Weights of a small GPT-style language model, trained from scratch on English Wikipedia.
Architecture: tied embeddings, attention and MLP in parallel.
Each number is 128 + 32 x the weight over its row's rms, rounded and kept within 0 to 255. Layers, rows and columns count from 0. Numbers have three digits each. The size before them is the row's rms in percent of the matrix's.

# up: layer 2 MLP up, 1536x384, rms 0.0381, rows 234-258, columns 256-383
# down: layer 2 MLP down (transposed), 1536x384, rms 0.0249, rows 234-257, columns 256-383
up234 101:074110113204074146099180119113157114124098130125129124205045138163138083143115099110148150092176092079159169157186079132102122120068113057095121105140130140139115113075106135165159086173120116135140090163120084176120144110156127097055132135183163172083109175107112129146112111100140105122114127119102166122200101152176132130156098170081114183132166157086117139101150135185141124138133
down234 103:191126189124167120175103134138127145122113055094083188100107127088175173151131166106201178077143151154140112138076119073138127117152121115117135121127068079098170133148111143163126083123163169078133112120119141069199100192145132114125081179186167138167076131144183141149159166147136129126099151149119060110119157136094082127182126096136123113166170125112129129092144097145136073121102
up235 104:150159083103131156122220155122080132075081122141128161120128126125151162105124161132176105049148134101144095127102125119122170123091145066153145085158122118130111106091099106125149075128150142092144168060062108143118136122166111139104132152104163255169118202114114134146104137170129141125170143133158127103146109152154127145141110159093138182100101137120167156104131122161093124122127
down235 110:131150151095073079134068049163148140171148157174146173097122039124136129146104158089144147128142149121208107142123145112130134098128067115149118163181168151086142124145145067142020114128139153092148158115132188099185098128159169115115116190158123126151227211110162130123129112103179150104098122117188106099114141124139105139099138114140113108231118139121107140145139071090130161118114
up236 093:092109131182123182103131082057192131140055105087138169149146156126189177121066125168129115097121154076079138135148097180135149175134149138116131109107094047114068203126091103116101122141147150112119205121134075172149115116097144078128097088183154120178078143125124139174114245156153098103110170112127157117122067095165102101165130182124174081072186150098096126095099156160164109138157
down236 102:115108138118078086142164162151093130138119147185132128106169086152096238131194149104100137114168083114120149101105118106135112188174101067132124165144112114144178148175126055171066049117098101091084084093166160135154098096129082176156129124041119098177153128103132191103158132075130188166146119129065156098051165092122160100154123114118143080079166113098067116103113131081117149134134
up237 094:179138112072151111153153145134093039112109136115172080128163157137078120134109087099171135161157088125144099166161202163137036123112147118090134111163123148079107130109129134102171132127207057074199103118126135083124138157149183062066117112105096156145086159157121160146136136150123108071155117122140077193096145151093125158115122114061188174082137096110120163143158106153093083115144
down237 111:131111143151101108105046077169142151134178158167126132154151117086109128133122118098098169160172133195119151145112101152151128147131059162190110151146130154094122170128115111098142126126064112152061159094160113157118140135086134149125108128110169090116124151111141140063112093140162141126089122147132097106107132166153121129130108208120140115159138110115158127084118130118108113088141
up238 109:143148117137154138122139127033150120120114032120123159143184134106086184125147120145111108160188122116095104169236171153161112140132094112124105161167147106090086109192132158124067131108118147096142087180079150102132090090122139133128107109126151152169123114145193140158079148120142124159121154159158160106137050122059144143086149095122133102082171092065105148183088096148084071188158
down238 112:075140137164255139119119123093121164142156076099138109166069114076159159149190142080166105134102137082094160228157210072132102117162118085144118096147182149158112102139129095148163129123070094102080172143074110147167104150126164072141107100164147122126098149138198127107111116170125192139133140162200101171101094075105155092118113216193095166146112119123130115084111077143055102154088
up239 082:144113138148124146106143121140149127122149117093094129147118143160168150121034165137175120118113145150106142096162195133131074138056172128120109162150184117089098133095121139138136164140226043200127078133137123138063111141137116127127138109135110139139117098156141121187134097162102119156198140111158135115122166123122135189161084076104101101096153086055125153196166121146088083183173
down239 098:114150095144141121103080127120176102156057152153108138154125086135118144140135146130104112125175122122124160178118096122066187112152121093128117117147126145120120088105107128165123070136118175111162142141089143100217110066142136111110091125131143156117134161125122076111088111141106113078101140145116101146130150163127133065150148152140094182145146132119153197114104082059076154132108
up240 098:103239098093138102147154068099149047126092138089144109160131135092118097129169112138205151100156124136106070158147146151133099170135167116148195198119112089144143149124112134122206135101112102128147143154170063081081165099130106122065158105138110191097162154121100151155149147137171125136125126136124066125110107132146132164103114139139179150089073143132155158147113124144122128134124
down240 090:088120129112144142183143151108074097105213127176105172116130125080120140084141140130100049113125108121159129170087125122170136124119105117086128046120145157116167084152118150143164097139153097162146092142175062156154109154084125085116130074148088172065151141126094120162082155122167104105127076139155126016132173132096152129106197152096102113175144146120153101150209105128124108129110
up241 127:182100134149115137172119090155167142113132118070084142129144095128093138131080151081120121072132138112085144100124093156108148148103175126117152099126084141128128129140079162178120119159183139137129123139158120157163180117120100118104112111196075161156086104151091169151107086072101120127150128147169119125171151106120160109125122112213140112094117074094143130060150152152115091246183
down241 115:149123101145186127118093116185135165051185152078108136122162119126128122084160140115097173147145165160060102131127061147120080092105210115112140091147107087125123118087181200160173085211172130089155171120135128077158133091116118125115086156132091133123149120174185125136144184100093056095129145144068104154128166162125132143132126128186128094111096121140117107145106076125187111169124
up242 104:173136132138075098129121087131105120141133066099138112137195098127123076087142127146101108097146119107152160120190172109187107125132161165147150157158148122159110105142113113146118099112127124168139109147133119096116128102191143117098121141108103164144161248124186119136116143136162130198100129152053102129173067139081158108096118135123151161150104138094071162129145075145108116152137
down242 110:138111153115206131166143129084113122143169147135135113101131120109131182107183146167131092141114106117122129126135145135181181138086155144123117078061177112168201108097117075115138094106153112148184115123129129191148147109154126133111208127117141095121149095158186152098112121109125122112170063136074105084131131083115127119084108120104210111119156105122139087121135139140134078176106
up243 102:100148124172097182158098075143103097113070107067125139122105107104115129128065141140106114094156094068142160119132186152180159109124130087134137127160129100093138128154068123193151151038129073124133093141132098160144068144110084084063105127145130135099146192112120143095131190179167152115155142118135098177144131112133125123164114137085193172150128209119098107126155133125168125123170
down243 113:111108095123158111109157115130126142075144130117139122141074145056185179083125130112191148091209104113098072135089151130207159144163117142154125121073081151132154101168119159158149126118118156085154094135162164214142091126109132136120074103139079109139123157178117045192100137151135081122152062161132100126121100159109133073114129128141160147181144169122099140116202095169133117113175
up244 121:141128163169073100087143162127158122096117115134114179114197094139131136116111071163136131118136128091091132061139096108179140121088138112098141238180167086119093121155094117196125090096170113191134141125144080118122134109130126153108078073163109140123123114098196157114114164072127090103118177138118132098124143088097140090121162118102107066064144063115094109138114149123075113173169
down244 132:107092134100128131172134143151097104098100103130129154175148139119184157121130128159136148134122169157155127138168140095171134140177116163116135165124092090112086109096121135138063116089182102147113084152122122141097125107104203106115138163133119143150126132136185191175135151055142104123139098132052075173125144129067152089105096139090081215094126136118143105159173135165160138163124
up245 101:144106118157103118125124122122066113137122119103117147141204125086120106129148141134143133120127134129182126135146156059158113129085119085170212124133126109134095148101119106156154133151139077124146182134080110210134111077140107085131140167113131128187036175161132114129093118129129109129120197146133190144144071087054122134158134070153155173088130152123118192147123118126101107134127
down245 098:150115126096117090101105119165112150174106127131088098065130151135111064203163219105127146119153143132164119153125110138098163148114151104103075138118133074172141167151139160134120116189134119118169103124179126141192117081092125117147107114108109097201124141113120144170092139109147192091143129166129163113144134126188108155177157147106117114082097130116124122168187140141142146134094
up246 132:105086108116100160128204152115112135116050104131140134138164183111158123141127051163176150108129122120119097111171095159116143153176140025137153109128126062145110114114091147129144108140083139129170180098089078150121143121150137119091128116159178199104075187159134111140148187179171121175149187137122168093170071142128194129150108116096104174084131102105134169171110145183037109145193
down246 169:052131122097111182194114143134150130078158143142131036123183120083069148105067116125075188148141174097188068131187114167132157173191110174167149096091130087124097110129179165149147029147116100114080078124080137134135127148151108113030151107145146092084060136158150117091122128090180144116097119110167114132109107161112154116156128173121096121137169141176158121118192101143153221124141
up247 058:109158120170117150096157080134157194140123185127114094108166134123141124134090101160139103131103118087110143131123124142091122132101165102099162143176105085160159162102112100134186140141132132102172124143255129106128177076142103128124116175166136164113144140134138156121157110118146137116117130103212134039124106128168121130105135131117115149117095144147076172160078046147122146152128
down247 053:098113116106091115133132097079130137088154078096118091092152160146054094113168133087142107053162115053130130115184176101094136102153094180133072162128143178104101132072189152073174095121146137131093153074114109131139138103124098125105116172126137072170105102094136074140094178127136123108119075127146122094098118100106204061117129144164159188115129110073133122110113102037200150114112
up248 109:180134133140062149116097118176113057098150136109132132143148154096119137064054148125119122066170099171092138134126138094120128132132145151125158208151081148127147144137102127180104109108162125157174112156158119067114126125129152111123085119098155117136070164205133128115138116107075073116162151125065152099148111135159143108125112101150153157093072154131138179184114177102105070161150
down248 074:137191110152144133153154149195114090051100153134109177148165136153060145120134163119132056094151216100138126132111055101136130122107115132141122164167188081102055085139135178100116045102155165139129137164123128128167132152123115163207071126102119158154111117137182157139124074095149115109143139118106117165120118133093125115107086124124120111091126091115158181132158184118168135085121
up249 098:159097165190046087176102123152175170095066113107135140090156101095152097138119051137116108074165087139126169066159097173202114148130206091177153108120142118159123125092057111204106121135128127079144138100127108124175134136144111062135115130171135121139100125144091167114146170087143111169067160142121084143174091156136121129160132154085113180099101155139132150089153111202106110163140
down249 100:167096179080119131133136117172098154071129174087126078055155066109192039175102111132166132105145171095121160115105112094107137107178131113132095156118168176152086109090179093164121067095140178105147109113082123097187158126134162077106147138160109155126129113179117171119099152124079158168115133148096135212132082109125128102131143090129153094094145118139105178086129117106062132138106
up250 108:139139129138127152145157163073118126117151072062146118135171124106123189105090159184115146161169149070074124152219131105116127191094125110111195124119141124132161133183155114147160091121189129157148098122088151091142148039065146140113127178135102121179139114137097129148110165115117130120169173132141137147132122160100146141156117120129142149132103075139085130164097097124088102125131
down250 079:120143112140143116139109144052092106129177083079122149138066114124135072096167119129144105132143114160088109129153166099000187091133104135141130126059091118103118148118166167088136047147129123114144100111110131127137161137122134122112104099115131149139142144112161125145125070110105127107122143139170111180180102116128183111191132141151135169170099140144173152126062111098143163109101
up251 090:125150108147085127165089128148070168151098122157097168124214130134089144133130114138157126134118085082168085116131134116147180120133088087123176126181155120154165111167181191145181148118186084094157182092137107162089110125129153144115162152133125191125082168043145192175124165119173127146127174147108172116122123101097126143193147117091117139138156106106040172116115101146098116117134
down251 081:113146130131119114137121127126167091123130128152122142108112098132165132137105182125101103125229080101148181124113096139136137138118120142157130119157084147154171079136128105129090103124120183143110168128081153136139153171135116072095093118117086139159117133140178128155100151125112175091098098171089153114142146112103113145089110134171112153127133112149133150148143134150135008111109
up252 102:119123090135109101137102122147140137122172126138154133183138142163152151128119154080087060160134119151128153098203161125157140107078129072083144082120143101168100075133113083173107150142180119125119143130159129193171106107147159084081129160103103141125145109114113128104102107139148100105137142146141164136142119117105184103096076059109078118112158132115151162181154126177094099175170
down252 081:085139151115194162163153128105109109100099135071082172124145098099158175197119151177090113085117115141121118195107167136117142106171124098082141156194212065155096092147144114096128018158120122112109133139105156119104108135155128140109148157129149143098079132198156208108124095174131116152123143097142148170141194118165160142146144087106150127103132106119180171132071118117090132110162
up253 089:205228132136101119107147196112095128094082106096155140125150136143174169160168170168138093097133136115128079115125117122128166162076130121123150093190130123122124144119092136129062129102151058097158150146135065184109119142124140141103151133091169171126106149114167189178118151156145125172088120158116186093105141088114146174127179084056164106131158124111148140133152189166094092126104
down253 093:116153108128145093209168099179179173088099131109163142074111083191166154083143104157126097119123101099111135150151107139071078091153131165129121146196097102107151104116083116165074185146132160114173063120158171152145111100179088107189183139117120145198142097146135093191174115142120165106107127112151119110104106170159096109104067133174171120090140150147162155171144187079139134142130
up254 091:162136154140102115158128172144117122053134102063153150142152134104106130124134174095119131148144166100131109152140189156180064161129071053185176098134119134115109115157139126133135111105109086110179147127074080201132137084119113069140116155105144155139122147142152135166085128104112120162129148148067152160135118098048121100181122107154122192129161162008124159106152125133162112133130
down254 080:144100136159138139095116204137100124138088089101156090138175124125116114141110089067132087160103202099112151125143128133144136077139123187148083114126130152115154178124123086126165034188118122129177161171141080136175122130125104112179123057085184156110129131179104105120050123120164140102069107128200143097134128140138164210140152125083156112116147117109132082082143161098117064125085
up255 094:076118116151099158094111115046082158111161098124110163146166154162114170121111086111166169125180112127149164143101073123098127169136145117127112164164191099057146125164096146210168148107161103172165095122061162101120091110120146118127118138185137146107105167087121135177140145098118104154122126113117163090190103142089142125186130127110124107130155185125136153091093069165206083121163
down255 080:126211150127164104174138153150121123080116125177093131131134146161129103148155138109078126186190158167099077119133133176129135151186110199124113100169098104110068167096163145158153045147111172157128099159129165108112092059074129157101114155072153144147134140156138142078105116145086166088071099133114105184162106090076115117069137159138040066148072141081158109119108159126136104125179
up256 095:122120093149123223143144128153140148113157130140145115112202095072086206101177158128131118107170109095128127117112126086157125162105127119123141137103114113081129099211156142127157111193122128121146108144057107138131182100120126074049121118120135142125126149172149131073140170122116108181155158152124152131163113117082176134119063077141120157137123070125147155158096119131105134192155
down256 121:126099130119129133149091072126164126146150147104114130103121105055141063137131083108093196132098150149086053158144098094056189041168127127099110135078083126176120086114128159116115134083133162129156113128132110171151135168158105098104124112149174150118197136101123086145111166149154120083123090139163142115123159161147138088152125158083168130126154136140143099129217121129187167126132
up257 091:178132142097087135117170151205126113099165133082100161098177113102087129081148166155115088138143110114084154119096091144091101105153137037149125182156142150118086141129154136122154118084109154136130122125121162171118119108092137124108136065124112122064117042144090202135137181149126074139150128134119061179122151143188148140190136091160177095093107111119030121130104121178067115135125
down257 096:095082194081132120110112080139125186086202137158198088098172076137137164188165116121123155113182139102103144160135154134161145104162128199128082104143088130142090140116146084083093087155119112139090186146188115144179095124120086131134073115094140103097110084111111097129156125137066134119111122151130207126072157133123120099109131069167095152136147068127163134159102165156138163082129
up258 084:129176111086089099042133130141153100104123070056076125165151085101134178045187107119154129080155100086096085075125118093145095171189118150135104175105123171071185101166150097127199137076109083127136151096092054130136104147158063116092101123145063173096151150070093149131141178124175099183124127134125094179094117134107122076100128173152166160111104116116070132049133147110169091130139